Weights of a small transformer language model.
Size: MLP 256 GeGLU, vocabulary 3976.
Architecture: LayerNorm before each block, no biases in attention or MLP, tied embeddings.
Each number is 500 + 50 x the weight over its row's rms, rounded and kept within 0 to 999. Layers, rows and columns count from 0. Numbers have three digits each. The size before them is the row's rms in percent of the matrix's.

# layer 8 MLP gate, 256x160, rms 0.225, rows 164-193, columns 0-159
092:433407568493599564404557490446520513425496523539471406553541505494488558530478543533434407466512528457452491459551618527480469491448537481430485559424503567495423544550418424467410571472504520556514464479520495484487520460517566605478528525516555387533464569435527487502519468476504495532518520462573575537464480578468500490590486463524458451423604487452501549476460587535546474581476423508455553412399468581555513492492453532521497588470412499511501454576474539571546519456438474
100:539530455519542343535420420486397488526484443478460504622560545554432550509503495448466545515526530525485534441429532429525450375519493546513509436473459522448361486512562436498496435574472538605515480519502504514545452464404510560504555473545478478486550393442469537458575536462489570500498453515511453508537540585425501577488507588529515477461469504550471482536564645495525615520499479460533517556520565475592450475501470555504535456605430546499442469525508501509468502447496507
088:507512493592471551483411516442469478517477558547462538508520549554528524590498561512548463489506404624475439574518548554554434559457481510514428516375554563518508447474561525460581553444571478444348511577506483500578468464541487563523509550519568518474532464458467551488434462509545422510530550550527568520491455475476539531429544545505534440524477510539550531454511507522463545559517481485488427483403502476371515560551538417541490444515480508487532582459586388447497480574378460
095:474452485470529496549509482487491528532534498394685521485454510497481544492473497468488549482479621499498492467457537558473512506554566477517542495474582559437493513501509554478487506543536455510382499425474505459494475510453485524561433437474479486460538476517585500601503441575549453602488501387456529451594548486512625529485463444489535564532446477460514429435506481458520511530501464558417556444559522446518578565551467491616515461575492564483457398532488450388369561518508544
105:513465585509414493513563433502588470435423541429469543490474538507476443523519492445537604461534437479538468520550480494491460543464493450458504520472473565363505528587480468519472442592546463428566557523418466544529564479555522557455506481496522550598496479472487475427592561504537503482613499484457597457504497532505494563537550505617473606488471426541584606456580503472563505494503505541557558413448447494465523414497426513444505548472472493523463484388526425448408533467530531
101:500530562524557504503448422494555447442521564555513497493470560514507487510497438469491497524505426412391566503496493450537489428548416574472466514496439541479547511516488584464509518524534470429434489481524472473523560479567483452552524496435448530463533430378592476475463482453452593520513572442513530542573552591558546536510448548459428485543509534452444501533540560544518398621458486578549564593434410560463521464539395519488496498499383623506463552556507476529459484531419421
112:511563499403531517436538461456458430425577541512531442459507380516498474497492523515489592490491492582471600477527453592496495529531443531445505528491497375468587492427510512493581546507475457480512492445468574399426542427586399418502543538481526535509448481490598449500537470445461466517456517425513502482473426414475545479516536475496468537453507478523462490469588519492494464699566488510554567511458493477550590579530415494574435543500542588482470523481528461435451488495468532
104:546505457494533521444478527522451529398529437509409566401393481425623469484519480448449533547463480461545454455494478578548576561508517455490509559461428544544541555524460438507533520486482502424457482515579507547584533525575494515503517445543425569374498564441512541514586478457492434539515551613532442419489481551456598487430521583565524515430400518483569491537513488496460568502547467392493555503499531528563548484476509459491515638569517571503444501524459466562480532481528456
090:487524596601542518480470423562388549507484488455498455471517508505553443505562449549490537399482491459556436447583450530495581513488539591445573571458474536512437527471493604593500508530582455536533479460522475469437526510499516577489587473536529582507427539552549427495503511606463563542472399547473527539527540486504513626478493538550490471495517495504448513545534511386464507472443512477522554391489551478462465544495460598478489526399420474438420544582467499486392476497420477
097:568466539581484525493492510505482449512553441544531454490438554468528478452399565472486475512476498528461393472463523552497548496573525473425378513500464475503505417403478533440481465526515529531609484544488476591508470447554470581625497539422438607503605530508479547475487581451543585615453497420570531487464459587472432511473593477547471459472511510527425525532517392613451520559485447495534548449551470513456500505547477604479453529506429539506465521491478536470606525454530516
096:463558510417432523535448495579508462440481479486490465422554511379553467603496510470450489466555448499542459449462480475462461602438364495563459556510509487504536546556485473453505457602477488391418554488500509520552514532470426464506546462453493456429454567522531589493567476528519424542511546472469518421535485477498455525464472553532506581461508460515498507390491471539628501455384558526495510554467524501458452434586576598467423432503492465548461501582440496477473438412520417
088:460407428450502445483508518561403531497549501462553413529509421473511552630543524449490395445510563508517655550473492573432381485608572467534566589516466502522502528414501563433520452470491534416436546467475532574439472538486480575477421472414445505494469573481554462497507515466528566525485531480519548560524498547542485556545522563569441462408571505405536509499432455510501444537502500496492449475496438519511494467562595556491494549465426489471519445508563438479513458432474535
100:474469455570480530592470555474461469409451571530552527571504461421474566544378480460472560547472507441435491498509517482479577508532489535498502557518500563477564579489438469500559501490426537484546488549492483582493550519493455412607488493567569562411447426504523564503449447495534526510522458587523505499507431573538490517389531531453600554499441556449432512460604540501554529462479560454492501516516439385456544411508460623531534529552558469534561476546432509408387494495517518
099:547501555461559496491460477542494487439439488565564483630449406402478508501527481509527415500496570499521482446469639500471533504438540444523480567540519551514542524488520511488509508454453599605628524457479498394537520454519506587386472536435459448524588474504507511534458484506460501582462560475466497497523482468446446508525442495540479507483496539416460463512531531534555554495469489501381453514392386474449561391470544607444528564498474543478511469588432501494547399503479551
092:497598602568389376533503513444487465550514494477578437462479588513489500509472481494510482527524519484497483435452500587519473478487454471429463428475494451508442504559466467538459515486380473479444452466473482488545521574484410533523552523494383423508538534550498518505507422530548547582515582531517529552609549516452467547494472578478498572415502456492552613476442515512461629497528532505466498501520559553444596429552404430569555397444426491508546542488510438433491501520469565
096:434510462426462464522474578560507432404396586480553369544519469435509459460539511486471526424523421410449554422497568403562523530539554574622521556528479511557554490597546480508455425511507577483517562456447511590529487477463561561516526482482535490481500404503466461471491402479454477514509456465468496576406559511478462488416434488509505515451495487507514547525476472535523569426471456428466506488476515392430439452590495545482542561557490474480538518498510566388541594517512488
108:447593482497428449463522441497466538511485494438469522523425495446467502499550390488502478475468545504492569510443487460491528539485487385578447524449526517492501580462496446525506531479428489490521474561552483417525479444623575455467549501494503465465455560501501439411561485512470558510516444597526551394379516550447542593455506594454513537462450567475503514489458511494562523452565568541459526443483458486443464438499483540548329421432434482600581469474541583447504575505524575
093:487434584446444590489498516532543539519399486445499557497476600481502502545501413466440505461577512547487462431536507515439528475524448455565538557455475532500462406518555506488460533540502510418478567476435503486432421476500456492478551498480575489408570547528435474560479473581579492537428511539515628521491443496530630465449611588519426470459546415475501459484512475446478538564502502522478545487456535496583442527418478542513533535439435574558491578496493400537394500381525519
092:529474521461448577437573579443457493542493466497484579477414569514429517543514467482550489494532551534513502500520460500462563579549504482453538479427560504479430463449419514488487510519565499507508568416528489516497454526577592488507498385434474484485590498600516492465547472573518498548588500451545585440472544462584421466590467537536540467431427517493462461443570536470610459441567463450520482447509628498515466485530511490538480460566540394591408404556544498441446542493561421
083:514424591448503534481563531433465544515492507481509462531431464509443474531450539471511597409483442497422413564504455482480453521482518543612509451508547435446616501494465500433563394518457398563487541436619488382509452550427441514503433461561410515498478529456418539512567577521464566505527505572487516529402428447490521476488549492455471487436444538485559482417527560361470492443449525498473481462465527468454545414579490436504505497482524468535523508468510439555586465448482491
101:488540505523487457507502504525440486498472525481577536452462437483537465571429564549490529491538498554492529369552510529548534494475543559588415591465522462446455459519450628503469535425453472531542532467522473440555530463508467552423657523394603563522553534517549434462446442463556523495574454466487494468461476503551452588597494530516452567510441530457457479504534526482506532562397376517563375380526498471497521476520452479434540543454506511433433476503494452470514468447463447
088:459474509461459583475475534495515425492520528503541605594467510558566562456593539687455550559530445473496541541516516491482466512568463418505513447470481470484434526449509505530559415431613446483486424470502446518513527550427453607394519508501508455474497445464539526491601494574480595559473510429509521487389458542465493459577523503501591493541522484530553551546555524530516532467544478480539473409436533551454510598438500414575434469537547516544533482526542547501578563549511472
099:459488552506549498517527480484553427487442483493504542585545381465519557482502556482527491476515583567526439485549542507493556592606479528522570542454468515485483437457445499508498474509600522522572469615454479449547523548567432509483429483441513483418566585486497518468495429530457520503448497428503467609511422422486407556478480464518469503506490493538423441479526520435560626500474430485528623483438546458445474487539611591505459424516484491433475535458509539512575484377428416
106:469461552444374551580419463454443562561501563492466489550538584506580483514490422519502495470560441582444427414476453557568494529561523504478460519450476468454522399511554596427517538452468516603573463530441419503518458543403467489536570521499466594485544513469519558579491410520527516457492518485540591479465486459451488519506531509459607601485455573481535463448500567514517535423493440557470587517406548499512590537480521559556566544502442538465489538503505434476510512491487618
103:504424487441564543475536494422571467537505522525453571456374504471459541517510506606489495563490589469509492505471500483583567447457456494445495484507532474557520469544462446531398537524527590451505555453416470569609538531583583472472531568562438477466530581509472535517446493483569578551483497454508523491515528585459439454469521498403463497521435426484483480396431448485476458485497509447546518379566547477472466487489510622545418407438394573542496490416517499459445537458549501
095:553457435498502426552416496496464388431479466495466547633415481444399467474529536474467489600523602499548480494478451472500520505484494511550474511458560508439518500467499555528525457482462431510579474513503484515513505562516510591505562446563545599531385524499565538390485500519557619487545506476506482530490401480440512476510559425494520447528500435494520444395539527485440536530548430536526484539599507595455523484534518512473588332431444454482516535508455465507534519434463583
086:412491488493490469513510525487524469411545456475489507540528539449447534472431392527469500450500473423435541486487552570540535651554416589537497432481556485492363518496486530475448426468498540516425526501449404496492508383485472564535535459473519491466612568514497449487509449474515582519502468557588453539453579445496514390527501536511428555511445489522402372499497447607523547465500468603521598489547496565480474453565473527447474556539559522565525534515495491481417547504475485
107:469474472539458446532501495591473457389529435481529598531570493489509436477440547494449542521406439550496657469486518520482475560592546439500565467461451556464500505510534542503480495383473512506539429440422527476527445597562624545519497489465573437470479506488609466441591407539500493492482499481428541594526445556566506477478546581442548441557441454514507500416480547459493512482436538500485490560459490481439551533546494420529566459503558517455445504545509589510450528544581574
100:522535388512473582581529508435489534530510624516419486443405487413472507557534510463450486501474551452472534492505549481490500523449464576459437566486513510549474509411562534517450541527438479470527395500485599545385525615577600458541461455612536493416519404541552529466522544486534477542472531452522472551447435478534551513436604470541466464507464492488566465485463437475394510511551531574507450417489509554480463458496509561494449511554533449492495528505552632547462523408465474
100:476470486501584476537433515445454476524487503459425522546409573465518467451502419509572516498520433450413493444503532447475424520552570494380460485455534515567571490506614480472510531535529480494493538498555507417446547479593481407513488471360520467415517455482545532496592488483444539486410560435454514545520540429470519503471447458567498539480439478448519490499596461475533445520482556628512519454450518466592531533455445608428439563434569528522564499534486417538541451518513393
# layer 8 MLP up, 256x160, rms 0.237, rows 164-192, columns 0-159
092:465507546490614558483543413572501509457507433461513483534482431567496534455554582505394437533499483493526513535578477526497517542524390417429491555443588439443480557416596452518486509490388434595471466449483465469502523513530492547492573519591530455584530480443492409524544441528612587489523525472430551549453469425524465532541555489483398386496466532503501464526484517538511508491452528559444523554446472556586411474540529508527486508409435520517526415581474477474465550488438527
095:575499559429562505501521486526535459474477486515437559494502495577567415483473444456459500546549513521519565581506553550490447461473553510513462497472454491577515523438431437578546482470443458508475489477482482612484501432483474552444571489501457434436432431559471534475479554529469548479445479540628570408509495521547596523542552404474568475394451407437492448499470486447512568503471510575487606473454399511503475492537406479527534394601514474579541546564462504595536451509596455
083:499403415468424439420539467513433483487454501482545574530423524523460509518514487442490505551477556505426530506622620476426505435531471528520517479502574503510540555454546533522503615527481439529587530460569509468451532449507461450424510446442534523520605501544449474467488411501501528438489579566522470571506430429519501453531557565482511528423476477473515539547467462512531429467418492519439640511484556513549502460417521494561378434535454554531409494562557550509518470426551600
093:644477561440506588551438534519541580468499514384501470480479372488508578455450390516545541462506501470552528514557450510389505538482501456516427496493516480491532564483554474462554499460493485426464532463556513455400616495486431456562477569467520536496532431462532539560467493544512516513432456413489439590514498471537461529497569433476418588570542538490478488471546456494453488563551552546505574526481491496475606531504499462496437496583470515556528519512489504403448619579417574
093:456511567531452434526352501423520564451588527522550462541515512559505531502486492488486450500521452591463479541513604504443528475527505417449406530610469488545582576467540519454452484491492369475507495503555474522403478586463396397505573515487480535480508562430434492433529514418509458504462551537536485455529506368487500493517435502519458435533527470541538515396451492504541480612484521479530522520548416488495464486569605481462506527472449520491506440612492524478510388481463574
108:567507448478443502513442512488489541609518462484507450446359560425457566521513448514497517500519479547437576517476576564481453530553499517508466527520505465576541527611626548473558457510547467449471458537528471478488591471544523522457531486485526456502516490516482470495363434508509519542533465488442623531537517574501419436523484562492480487525421552606472336527497505531542503476503516511546572541433424505468558456454465382582500495645494503433497479540513451468544583502534479
111:415455407387534467481418443509478516476364542452442493512571526537445564482576566474569429536383572489441506586505499529561523496540458549490655501486528549483515472558490523572491399475512568493539462432432442425507551560541554502529441568481493506429492463583453473445450528479485483442515476416462526523517438405519496480595476610513537622464470474505525509539548498529475553494454561457487571520542482513416406565520531547469502535460476528508532544544498519514477528496441530
095:459525447524523510439511506522550483533555573575477450592570503409505588449464497548463417428550506496615439507501502521518458579419546479449512385454458526489456424410435482521400467419508448541395471499458455555585535529514593548506503507505510466445430498451470404469551512487573466523502480565512435449483532431478501443415540456488532501489539565543506387497479528595439451453513492477492535489560497426507477599447478545397561523470535434509510483397450542473478500516434427
094:537525539452497552497408518523504455508510435522480541448422521559473517550528510487634508507428496484515498504568581527534424457488535578605492509540471455476591465495501457442433531489483622421538528428482545557480532482525488592515651576561588492538439527528485442559418500534598445490486497523550532469484509432530455524549542483504551439465475640447609514478506447504547483381527465496516571469496487485562493476458504501612556474452486500476412576476535485414427497524495561
095:452411604563483491495480536583570569439507509451499458500504461501631487443421489500449462495467490391522485406518540533489486507406508477427545477525479546531442538535557529450528455479430475538548439581436586564580498584520458493480553573461460453414522508527598519485498575476497517527540549429520608504528390488580525535557437533488519441443467531423536505515512506512618523518543436490545534460513464532466538391523560521529478457405501451492408493564476542486492592524410500
094:523626559499463498637470430516511435366569523509501500437424510516525589517503555538468470587573550530479493515523565520511477520461458584467394459470476513483459497465419522480491458500449484504489479569569457480533545643512486516514470403520517567455578419529439546537565511480475495475518484474561500547403469538536530450517536515510497552524493414573399448524521524492538511528427492515516512568510547550519493427493443574387418444479451513613565565532515490446441498486555405
096:486470521479525516490598441498525474487536453494436531491494512599528447504455480535498510524553569407433461521553532494421518491516457512525442462565482485359584469515474563544450424556490529583514467551539479408513503442551521522485522545591560438523647472436579469522458578543452549553577476532597459422517426521469544514473567514522465469585567535467456440481490488470482503551478509551577563486463537440560497572541512403433433435488517530547463479467448474491337541547541444
106:519392496435543464475490508383541533515491492521535564557558570547530524471517467522466440579458376524487592551524471545558470581517436477481501539450459583530473595462535446534461487475519534512553476521539485488545525540484527409466492493501529419594499508519452405543549570556506479504360549523631559510460481569522523468491487471529452463489420532522500480446506410465561482567491466486491485516455399566543607477450521452440483418481587566463508357516455490584516473560462482
095:508605446459465510502495540595520467457482476538543494446476437509541550489509485499518469494449442392472465327436481523464533464546476513515540468539543443507524624508459514453485549453440548461531558424538457476481482510462523454485577558561489599475502528486571445443466442485561533524534595517491512470442495496528440511580445526442568574572498565452598506463488546453544608484450415448458507535451487542522483475560497495555576459575452509451452625466418578385547512434487535
088:542553427460547488485435628564479540467445448599492494518582466496552442490501457525476564536487535530506489503548588492571528500432516465467546498595524473491484498551541446472544549424459548457501590567533426515428474499537553409411510494435421543462433489455461499509562505450476387517481433528476436488433611489557481563457502477441529525432521491445467478411556608574536450487521517509442474495528546439500457498515575568372543588524532476450502477488410388530453513482521423
106:462532502531608482430461492584445537366543520497423502484500493458377480475478471468481457583573551507390543552537435568485436573575496527512580467426504527531452497509543457505472455440436464486506581513502512496529520465516460576550558508470539456558612505496490520518488474518487594541512512541613464468422500594396569505422440506509411557500530469471468532546470503437521462405516477433469482597561481468500445504463508553507494533510426591496446450498426534390449522557574506
106:449529501485526451373506499561448532497496526532424515488530567574504493529448544521479453479527499442534519493509464560412483455393616542422464520496485467538466441531516492498443531429470564443571454519451571520520583534549386404497512606499497517423460520518418571514471491487569447494554519375516503527495488454478518408473492403471432441504487541503518461576471518529481557432488586617624469531481561615419536435450444498450449601541484455547522501504531516473474548529497503
104:413484552438485524537529501488553449591436495422570546555411554510495520494534547486458555520501545417458495368550456488449517541433566426494455521465531544435460430474514519488532609486468559425549473486516514442546456536501410593552510447586535416533591503613547580537509527442530493448466515642513570467472442493550506503520514525480427573534520484461491531526516450444501541487535518530450593386470413461546495526455480495546564599452479536573484503440507520506433564506540444
094:451445453546440523405557527521420492458523465488476596461404660463515525440492500449499478578557555486490556445542410528533520479623498533424541495449513575496473432468451525439455437529502479501540488376458497577525502478522515420496509445576536507492467527508500552528539425527540477447507541457502448507476412528419419390465575418469506526549546495481534549504502410529446498476419527498483459605573468508464466580556472398462531498490538523466519552505521436414552543524588457
102:448489465479422564506468536532532528418559461513539472622459496453566471412501509548533495527564477501564498503410428414540467402586495528541546502542482499558563436553521430521608490560462605475496451538526495525452406437509550424543528566532509481514468451415506508508522377435488479516488426547508522465497428549499515528548472502489453568506545506463532475512536464617547456539438489467540494512411569447351463496453547530517436559501441487569533396402486580461511441495533514
101:517495529514495508521503528582480433548451484518451507555487461559496549503597495442550478450540595525578402462519408466524556497430580501462546528516472416468485533640404464490559450490553574614477592457476467479516445495522495603479464535515457423589525522629529416380526564605479485443511474374515479532557546519543564496481429519519564466474447459475556470491546539469471459551561483530500504427479486473450488577491400458520526455513470458493478539504383522528504499471492468
075:453508467490470475475460618454497453546620568524440514503555508488462525542550503542423618533497406401459474469412523564498504477561527521468558416447486461527376576506519408475579497506599500575567532513501493475510574525468512489377444532521537430470558434405581515442512498417553569470498553439497537453496560422514519439542475497455596476474493533508592509424513536539475527469508568441515464520505527510535543549447541481497562507502440468500610419487550542554490500517515406
099:544495405510542571518503474498484454489524544438567501554520489414670542469506432484571472475493446523550412495513467412518504419495516542558527536555486353472565546537542427488533515446444578521477475533515524472456454529439519524525571542577563498497471516509480531476442409462491515513523501540485526397436588581512553461542379452426395493536523552533551557470515525561490499548533488478461399516568554539549454456483480570537409547412535500516519541573419547451467556470442519
103:529472566448529482469461527514531501498585522510605522603603439526577440508472570497433466535528478510519510458487487488509531462480541538544519489529539552436536450494534487443451609597481568434526432519436503587500473448477539473631572548480386529480562514451477503519516495463488518441465469555531508543571479443415416398498544424371503458502523504344460562481471436452517495600445511500513548441460448503561506574578483494466437512546530534589526521535541500567473480436529556
097:531520465474512571362461524514506450485453582438509476508598477533512475583568385529461542441350429461483466511496487496451455519414552509440485494558504551462568468480531471538480512490486446511480452400573503413524501514451491558481394560483531509461546383437487511533568550533492621438497490514560440561591493607490481500510459583462528518467572428588504480470535490438455597507473510525518517484418578562473447473450563513500486493520472430490517527564492494460454500461618496
118:579564489472539620492459540510523559524503530484503368537497461466524565600510511436509501421487412513446456464551583471459443478510470412498444552470443417536471423478512471403505519471470516470517463574504613465537488475438452506498493515467423474440480500395529459549501549507576458547508522568516466458438565465521541518479447471622542516464527551482509555598500535488546538416459505432529521478422582532597432422455518464555500492402527540502558485599523512530539510520540359
102:449499522457453505522462416530580530471515449533493434501542461468462473572546520524403507411542441491545482501602480375482501515527498443536596546496548434484485551529568432448464461578482495648545484491469471575550545440527523413550532503551451514479411523615497532463535552393430508453523533471455391561508585577483535575504394515405603513533479509508490547444524508544535506488501435489471561505491527509443518510511495574591518493524559444484526605475457511498494477413418519
101:487577463588570597497510350618478513511458447561570447471426523422525537436529479478467520543446444514439544563424475482560506516583517528469502470571478579474493537542492486520427520489576452509425471508471466459529460508488460560470539479540595527556492618489561525523538447606489492511555489487469564499514530480418448454424500524475435468439477566582562431366453540486503500472494493473555436557541420533543457478513598496536619580458474436554530529443483525445475480493518487
102:511477535602470556600540510447509467490608508482455430471532523475500453532450438485478526470567455420537496534466521503577588499536414519451529570480556547474435616499509574445524565459390434448508464621531441525445421551547579486528587485530513441491521500437494489543440504481577569512452518463571427592469485448490506515532504504463504475487426522542582535509535407414433563589429482506524488464423488541509427458443489440391456524480513483486599500502431569536569525511518476
# layer 8 MLP down (transposed), 256x160, rms 0.22, rows 164-192, columns 0-159
098:588491547536562619504501412451479482484533489511473474523521443438527524386446523555438410526547532462465501540529587487460601474543443491542459470518513488512531526555599474445496390535468515435523433488553490433581529516513450486501460436643472492470457416535515482499404516493492527471493397551485555500498518507523428512609558573532530525421535510431472554485554580520523388453454531541484450495485493492506457411495484359514546528455496482487582462475573525467462521607579481
099:424479447512536498466481430491402497540322459503515526492609538535492480616493387435430394517522540517594540474451440402538475535499490535550476580536481445520456467509515471470545533508419527488497520575536447477499443472486412462431585497554435549484546529542511521522457539376545512414501625447488518523505513518446536425441538517491503440452468570476529442471544475652544514522551476552545494624466477505459512541497500528469528508464480469563552469439506532543502482505548494
090:481496516630430505515519586455514465468512492504478607540458592519587467424564526571540488495497621565522464531507505460506487590518575452482402541468501547511455432507516589522456491407616485519441439616442479542513468587507443523562495544462557515581474525452474515521396506555524469448500549490426527493542454552378530500429430516472470588557580541480553493528490497481448520600439461519439492471539550460430502534421521447567467491574472471476581476534527530477535549510545505
098:519514566563487542485506432414534625444430487558640405537494447473463531531565583473505435452388512550459367554524592485571481458541529448491598469428545523451421512493535489492516486468481410578502535578560483455431484492429497482499446456445464461582476511474540433455476512587494497547498442512512569462520533564365557514529571435454548480454504555480511498495519573486416523402458516576502527518508428473555434493484490460525462439506532515487525498430497526463507463509522583
090:457435455501534553515465419546500552531526454478490478501568577415559449558459575472435532456533525411510422490498464420483470521445542472480491517480499472631479494459421492561627480495495545556466434509534515549429478449571552519526500493550481462471526600381494491581521525457520483500522519486567451492420573470485505602486526473406517535550562505463446582408566478580465535506531516523474557582484479545451480395500411429535576449533466571592597513446522531485441493475483592
104:516428433447529485528502490477604502593463578523549516493507396489459428480519445396637480468566524564501551458570484471535534510509458555547516528420562447531517496466373469520482437425497568576534531491518413466512541458446518443519548540473573537554563472494585459556473488457478513509589534565431449494461435478458455447432476445537560527520506470580435563510524469509559550542598533494535553473557543482481573501553547520472443477533546409527536480458487481583540397506372461
113:526484405528460466424528479553604456413480525508497502495624491450469528418503435433521512478515516483584525473478543626480501519459431488528530447623564517425615493510422479439464489555486503472493498515502375503532502525553466482458508463452494478482541576545528452452598468501505569465511577493595569419555416487597542527578472538485541480540462461487531526476489503458496527540562496569408480564519496614516496532471480484599511467544548498447493411534527545486436417523390437
101:522504554583490440441549455599475512489513450438507594478577465421495514418519510488506428486546483514408554437524521476498505469567448494545429435494502384573503422409488449418512495436469527479478472569497514516494552507565484565547512491404500430561578480491483480465478551434480457513512486547519396518480561494532456536490658432468565430461537451496529574471510420483545485386518538526515470569583449484571443511515395413580550469477505466474503536479522474550497438538449611
096:574466497536509398454521520391497443395443581489581540495433482416487524451502584481542447472578408518552571471447495463477533541480515488400559499480592472536548493471509540503531467501430469476439457469538545518507484550499400393463492506512490466576550431468530455480468439492416512544507504440494537525532518507496493474507498547458480519529496526464521542464501513603592499484443388569501501540527442502540498602542541410494568443519580430525413542410548552539668581477503513
102:475448498541517546422550426481555450482538551489547432486564571571418480526538499502568482551573460468451517391523558507513536381474480574508472501394467440544471500637502510499463415481444512480461532430481581483522577452570456590460487483521462524583517542501409593547483540479595477563448446500418434511479518537437491550430548466492490474483497467461469462477597388496407487475494550489444498486407478479524460497505524662455605569520491509482466537491507522471558525506518487
092:537541468482448431562490526543507486592326574500524499567476514502507438653427498414472498558488534533501527448498465499479547522502613585532552452493509484462380495468513508452492504467468493457594521466525593523503441541600463479518517468492550497416558548457506454481550508466440423478508579420545574437395564474517524472461417412557431497484475488502471500490396457459514581446497545446521508471518423497538466394410480515531541533449558483476489474484544510417474511422528504
102:554580496474475504519426532564442519492569441437409574397414478591470508494525580512408471504542444489418523486548490483568559539517548484510538470527494412449483507506521605502518502474524398601477411526406446488478454511569487496450523503488556442525441488557512543556447422470597522432477509467495467485473517479455505543487488446452513525490455543473503616543486434462492538501564453558453578475478547589422613481481517406514498475497580638597475505503520441477595521454487543
106:470543532359411472544537541491521456482449519505548547552486539574544519546459456456525490488426498495500580493512376521392463537532468539483486648427451493545481509410398529545493505537575476448526520478503496459518460471528453543515453498423540471480561493509565502506535574450483557403483579463516433546450535448485544589539466501425438512444381440577455485433648575444508535560583495424502490438468470463573545485562502483457521453485573418504454510466488504529516506548456500
088:554516466406447478575635568597478514510419516559479514607442375498452504515554563479518483399515429547472464432547611496484540514492494446547544618473497517541475508499602552544614513541518574492476409550495501474548542498483564517518511458496493461506512439537479523494555420442467538584526549463456395494504471513387581494479404447497505556451425501473461516492497548527494490495523524487476489446482462539511501420474464427420539476554457507462482485392469509422445498551402516
090:580555499437537489582475466596399470556468426552559576471424469556604516629447509482569545537521542437525577554513421499539564504471482510545532463505507475477466530469467504513535500566445444510612490500520566477399569518535532515531492494517480464447548463426574439521557546513530459557551543557457484396487504580549529590508559431543553441553451568534584511567519417484560538483518398471480597467419469508443517506570495537550537529472508497469491492550545570474457556544409487
107:497570520461502472555532558459531420545405591482571430483504557514568500532521419522497525442520572384447479487531415367435600496586495539477465488579402501511587426695443585510530513504451587532464475510553468529489491456433526518409562495577532507588493476466549492517527497512493503392460594472478505543495458513506460418486517522444496551479517479529544525460511540567514625478537459472523496485514565468526518499540541527520524491490470489487441500520492470618530507555492436
100:524437419436445440470496463477401511535460428502495486487441479480534523666529483542467506529447517483510475473482433469523545396532441504580529512457446491418472473585545474477536550487529471586489494377518461513444415505534647445550499511545441546528491448503468503522550549472435540498510572571500471464525480470526523529474603559439467517455408438583550549498573488546459552476462464374569536435491393484503522562492496554566470417388475493490473417456478465526529506558519482
107:467527545428479522479548413544560388498499471424550513529493525512570455489550492484458474524484462513437483435625461528442585473499433529510522512402531579532521443390594511553502474473459502474394454474497526469500393395453496540484491416541510532452524415556601559578542504514447487541543489538447499365473479500475471537513567443575458596452500464563518467433544532525480529443550485433581529485530475458531492460535492518479545581523440527567393533421577587454488474490482494
102:499508643507536461444470500544606471456593541554390520474471437494472426481544458531483447506505447520563538473547527513459461462469500509461375467483465490474543496458505455500587478490512553589472423555503446498476539554540494547543518582559518488608493530461484607482508486480473484589512456534563439502414440567593594505371492447512421541489601553488497563582443570495539524517499598553534584527459487561556535491478459500453581531440472493560560534518440464437435507510545513
098:479538503545586485493480548469488484539527466533594517470552483453513532472451513526499508473470412444473514499507487601518486510533558457438467485504544476437639429384401469554516496621449419561462510458455507540571480456524471487431436509523482602480473554441509487546463518584449467423557450485520513591434514490616559545514527461545476498581514484497402462500494504449421623447579436500499524518485551516512415521391626467574477501426538484389511529482453513488454482536525524
105:485452496575507529454499527518535494532525505506522458475451531455418511444539407386448498450516546509576547477519453490564485549496537379463486434496567459522548417486480562532537488559461569431459413536469516552458505360584434571482423459534500508578479428484409502515536440555479539437506465517490449473465474463566494430516538470423452454597496481430509559436608404534461512412511485378457596530554625511499507579506546484541504485461498483536417541445456450508527537522474516
079:530498553479489523514466402535482462471525537550442460473614543581507555460517496496496491510440514496504506484547519464490499515480544524417508467480466516608521486586495569438459470433453642534626528527454491599544497569455530537498535458520482550564556597403553476506514571461490445474600430483566477451518585410522461520516469462475419486577564564491516489547489558522561553438477457470570521581529468568526477472468554546419572550370451480482559437557433465562548463442534553
101:453551533486531528535455400439568476444463495570570433455504493499543484572578481549461561552519457478397505507482543532536518480494599494445557519528435466513487506519558610445479447543476509531452493524525498476555457412485522574528467510498407569418513538468514486517540534562533490471477554516499576518481542444501377486494513439487361494477484560469564549522453536522543447507482450490477545433529572460452446434481564658531538642460475582436541444610584421501481501479543514
109:455516541541509540513538483485460469519590608515494499455445489489477518465519571623535561496462566572537470508527537528545451496475441526483471460519497553547495513606461500595459401623549470506541509566529409543541488553576460601566579575445511498453510611557536502492535413376533489522479426505531518536528467462534553423465467497474483535579472551441484557521475586534537480525461429408475467481417428531476561491390462505476409441517540496421502451548529480430497569423531508
103:485387596501427470585519562441560481546451506377423599381461451478461459429522502481501556553475449543520433450498493527512525542556455561543478496476522541580486420474574475524535473548548463531450541659566456517509382514529556570449539533516508495480555513487486457510415500487499559568503436467563408482448487461541504453482576483474594536573562441557519525480505558516538491497507531558539549617481483501512453589529589490551462476525489431532487489514448618482488506482455511
093:549574535462480512511504646519492514402494429519534502451534523563490467534581519524489541466423520517551469482558397525501526483513562508517440427540522487520450442457496539528554599465502488538390531370478494563430487517509531482515505449429472479509414481540519457509530489518541476532553538476494509433480458497423488418467432500522512615542479444502498563522464556540428544496393406376553442427566479479417433513472440554506467501431499508553567516550495560362515537415588544
085:582525443588503539555387577486526557553500504478530477526470462523540424527420454537466453562548471445480504561464525475503424478495616501549399502446473484515510465537495532521467499516600511493560527562486503487498511469440573541505444519536448576499473442494422455518483439513548461555547464557477586479444504523553410413498544463471500367457518409472514425543508418594517521504427456622469435590435473457407538571525523460520491514487500517448431472384547562574442471538558477
106:479573491516565500485512551385472487549505538451440456508477472554440524486511553547426474504541526518533488456456483430532474543476467479479551465447571524518540463508505485334414488551515458530480436475515572519421447505434495524525545543401483447505596582513431439493521516573517526485490404542478541563563580528560488425492585455533434493530428584448574430588532584484495494498489545520639508478457502527544421556475483496520500391504523549507471542570471490544459426353545548
105:546470453519500520445513486464493511576554569429480485433566472446538530401551486604434457470491492401533547596472437540479475523378508462453449511455516475524442470413555531530452557504419551501397503503504425445417523556530543508471433466507493451387461471526493516524452528479552522486481499482518561593539390509560557505493558598491470460579546649450545575549480471463426497492543474543463483524467599435461406438491467437474493484528490474507450491475469513558510431473542384